From a checkpoint of a small transformer trained on Wikipedia.
Architecture: no biases in attention or MLP, untied embeddings, normalized queries and keys.
Training: 438M tokens, 6678 steps.
Each number is 500 + 40 x the weight over its row's rms, rounded and kept within 0 to 999. Layers, rows and columns count from 0. Numbers have three digits each. The size before them is the row's rms in percent of the matrix's.

# layer 19 MLP down (transposed), 896x448, rms 0.129, rows 154-170, columns 224-279
098:524445535481503532510521483481591484522565481522486477439435572520523463520522511592595511512484422420454435552449461588501491489548511459477495454537569433520545521531
100:526452454544498451442509495504529391507498489533434501535446555484586466518521483531476512563528488494522526535439503506616550472491476494481513531461453413553542482571
095:537481477531434459440511531524457479587459389517555477464513408517484492490426593483517516533427490487470534464581532505485419556448425412518466510503446481425520471481
099:503537532489562577421475454502499442468490431554509522542475462513500447507514469470491449462528504506535533480480423529447474581544541516475513539521477527466520458512
098:552475449524546478476369514493489588472525501546510444496518446499539522500491514544513552530556548463475471496440511478485509536490477523480485496478522235491456512515
101:525435525554489528514535472539586503486463430524463496533572435474501481527522469509497495545542412499524489533461485470463463498499519438440503593450524495464517495471
098:484490512471490486514552455476541525473514500634501448508564456487516475490600426551498492482450540477454513438489529590485479444488479547452525476454460531584506519480
099:494449575481413479519474518511491415552511484428499518459480549506501469558467497511491509512530552438484537457497573490519454437491478419431450527523573478455481478561
099:452502471521524460522533489570523505484478498521603467453473521476432500433448507546578503514527517513537480506444520496522450482502545517501547497496550657466482451484
097:504570502403519455573565524528564565415561463480585522476540467481532473539491488484543515490550488426502520458499495497486566449509460498607513477478465532503496512518
102:553456504459477447561509508539491523546492488521435508556475512433540486490428480413439510519441515531575492480453455547474510488503477533452553445413445517548603453492
098:564503534559486518532445511559549584547538517496468495522505489489566459538497477448500607485476499479490449423501432533504494440478489471526575418450480413568502507560
096:471489562485495436409509521509439441510469455468562443516482510463443504556495482473496563522496532570414548476511561515487491523502561534501483463568587523486517390569
103:550511489448522472442504495503457481481509461521468470603465517474493497562490477509489478450514477476544520482455500420534561522534441468453482522536534528502500583501
097:414498457558432522494559499543554541469425554514492555523578500496515525444505520482524495567527497497517549510495573496523490520532500481458423505511483494499515513513
098:519473529478509484473617552496526505582540471498518438454498541483514408452521446518502514563516550483437522461409506484503455487525450516545460546557496569449589506521
101:503496490471456532534507492473490483474502501519534511483555487550496455525491484429495539459451482539486462496524536502508545529585513500494467524495533560463532570459
# layer 19 MLP gate, 896x448, rms 0.12, rows 155-170, columns 224-279
105:456504414485552432511533492584469507448492479502471532494529330507463538498466478516476517514451578456522444566436405576540528535443500501484522510449530561512507526433
100:527497590570498553480470547451538535468487482462533481547540467484557492517536466461498424510500503505461492517451444552439384518443546575563503501510573597453529508411
105:476514479502440513526436520443551562388515458431484474528592564521452439481555521493519505503421454494485465477499488433491457528445511494508510505539429494516453540461
099:526545457525395511475572494465562540540471427555501515459495534499505447463530433485547510497498561502498428427396487542476593480490548479447479494453526489538454469494
098:418485556477488499502506440553533514561521433462479483494480498497529541424490564504507497511538473500508468457572544506579544555484441483504501538517552492504534392480
104:563484548508510494480455518583404469508443546490473538544405469522462531533531542526476449536494503537482527536527527443512495483538433543503515486544554473535524433429
098:481456458439495466544435533465392486516433487534466545465512552463538525514512490497446601513481536500490523398522476497499426494546500532473492455522576547530475512528
099:496571500459418477479496415525476456458537497484451488474409493489588494538502568492523513438468483450502553496478477531570467499469489502533492577475497471469433601480
098:458493475474445539457503513461507462470438528446526567474575436460487502524470473494489510521531531465441488478535511489452497515491496500555531470501517462472511507471
099:482511523471476482470489529504468558508478488445554485513517517529490469567489470503583450527539521532533463471544524466483442524541576423508529520491487520459516567495
102:519545473490496410554503495547552500509576591416516504505494497501508597485524504518515501615503455541492530474520490460390502473440538508519474516486465477502474512534
099:501514503511502503550496545552510515542499411446486453552564532504456472454531534534513531529546523531462495516479523474525471512492501460434541444476543506453520535482
104:477464498467471479465524511544434518536458496534588522491497578499536525523515504530497504453510473466429474498472553549561492465516464531479582498564526503583548461511
098:462475486460496521438446484443462531504456483514525514481517416432470509464428521497501525561433529493464463568531487508430552483549466460472514522534528511497533447506
102:508467524502459476515535482408513513452508552527474568492528518464593470519498482512463503546487495527423565494477436484495482522480449512456527495574507448517516551515
099:484519405484466486527488508510421539481474553460587530447546509439537512466568490506511480521468508465533502490556482446570522524438505546554530492469549473512489511514
# layer 19 MLP up, 896x448, rms 0.127, rows 155-170, columns 224-279
104:452558512438514482505456487499510541638519510498527474514490489514445479521531452493487475491523484488533490457475576558496501471472550508439510481476504489560533520480
098:486502480494570539495417532466570547483485448459482508505549496450475496518540475529538513477477544464491499472476516503469471443475529568582523470480480502514479524565
104:543518509497524511499484501452563466511574415539542427478498501470494514496481515500443523465470435508538488534520559482463528499482503488508588444485392538467512540546
100:469543505489544464496576510503454546529514514441517544479537521508555474521531488490483544465448457587514481490392464461456532490521470487428433527432461456512520435489
098:503461495521499536432428442512500457527536559559515470516510546404502467476456535513499425437534551495575480465430534543501527493468603474526417473528372528464461491489
101:525475480503524463577495525543488459513441485478565549506526439473564624529537480556515483506412545482531507514527487459507503516527566554479582496476494502500451480427
102:537543512577477513490432511512443492530525497481525518492537505501541513498554564576544529507445511532465430438487435459483481487498474506505460458472487436552431575494
101:488478519426509493537552459518496514463530471480473510490527561451485449544471590490593451521502458530527462473424500436505510513467490506510468554501497498511524565486
101:491495537494455552459506465472604432501543518495529552576497534558499435506562559540477401513466465490464545566487492427550515524501449505451492468559489469553521473490
102:531463521474492550466529495488522508499460529447534467524515532524424507519483495485561461542548479527520440472534560463483481519571566494507532537472507469484504553491
099:476448432479521525560447476510469531519526531498479485507473498476474499537541527496515520560509477485517485505536583488563475549503490417492482437506431503514544423515
096:443529549476518544480424456495479486545417555529527617483439546509497484554553506533524528479412450444501465494430481475567554521436474404506483508547475529511457479498
102:530511480500460495539438517481506512499523518537515602478474496512539459499488460549483463545529557490546528418494512492456478480462440447430516474453454544510432459520
098:502493478477549556491476441471501459446501478460527486521497476493493600502479509520532557522523538505517499468470513494533561586509502540484479552406496475487488406567
101:519521514504485489522576453499509466501535517514522554480479463403440435478489479482502459502485517548487544519481534499542509539496511542530393441571528472515463469502
101:383590508511528491494503548505505401513471540528494526435530456473489535488473460417511454460522500498561509541497470477513450458527488531527533522427518471562526503541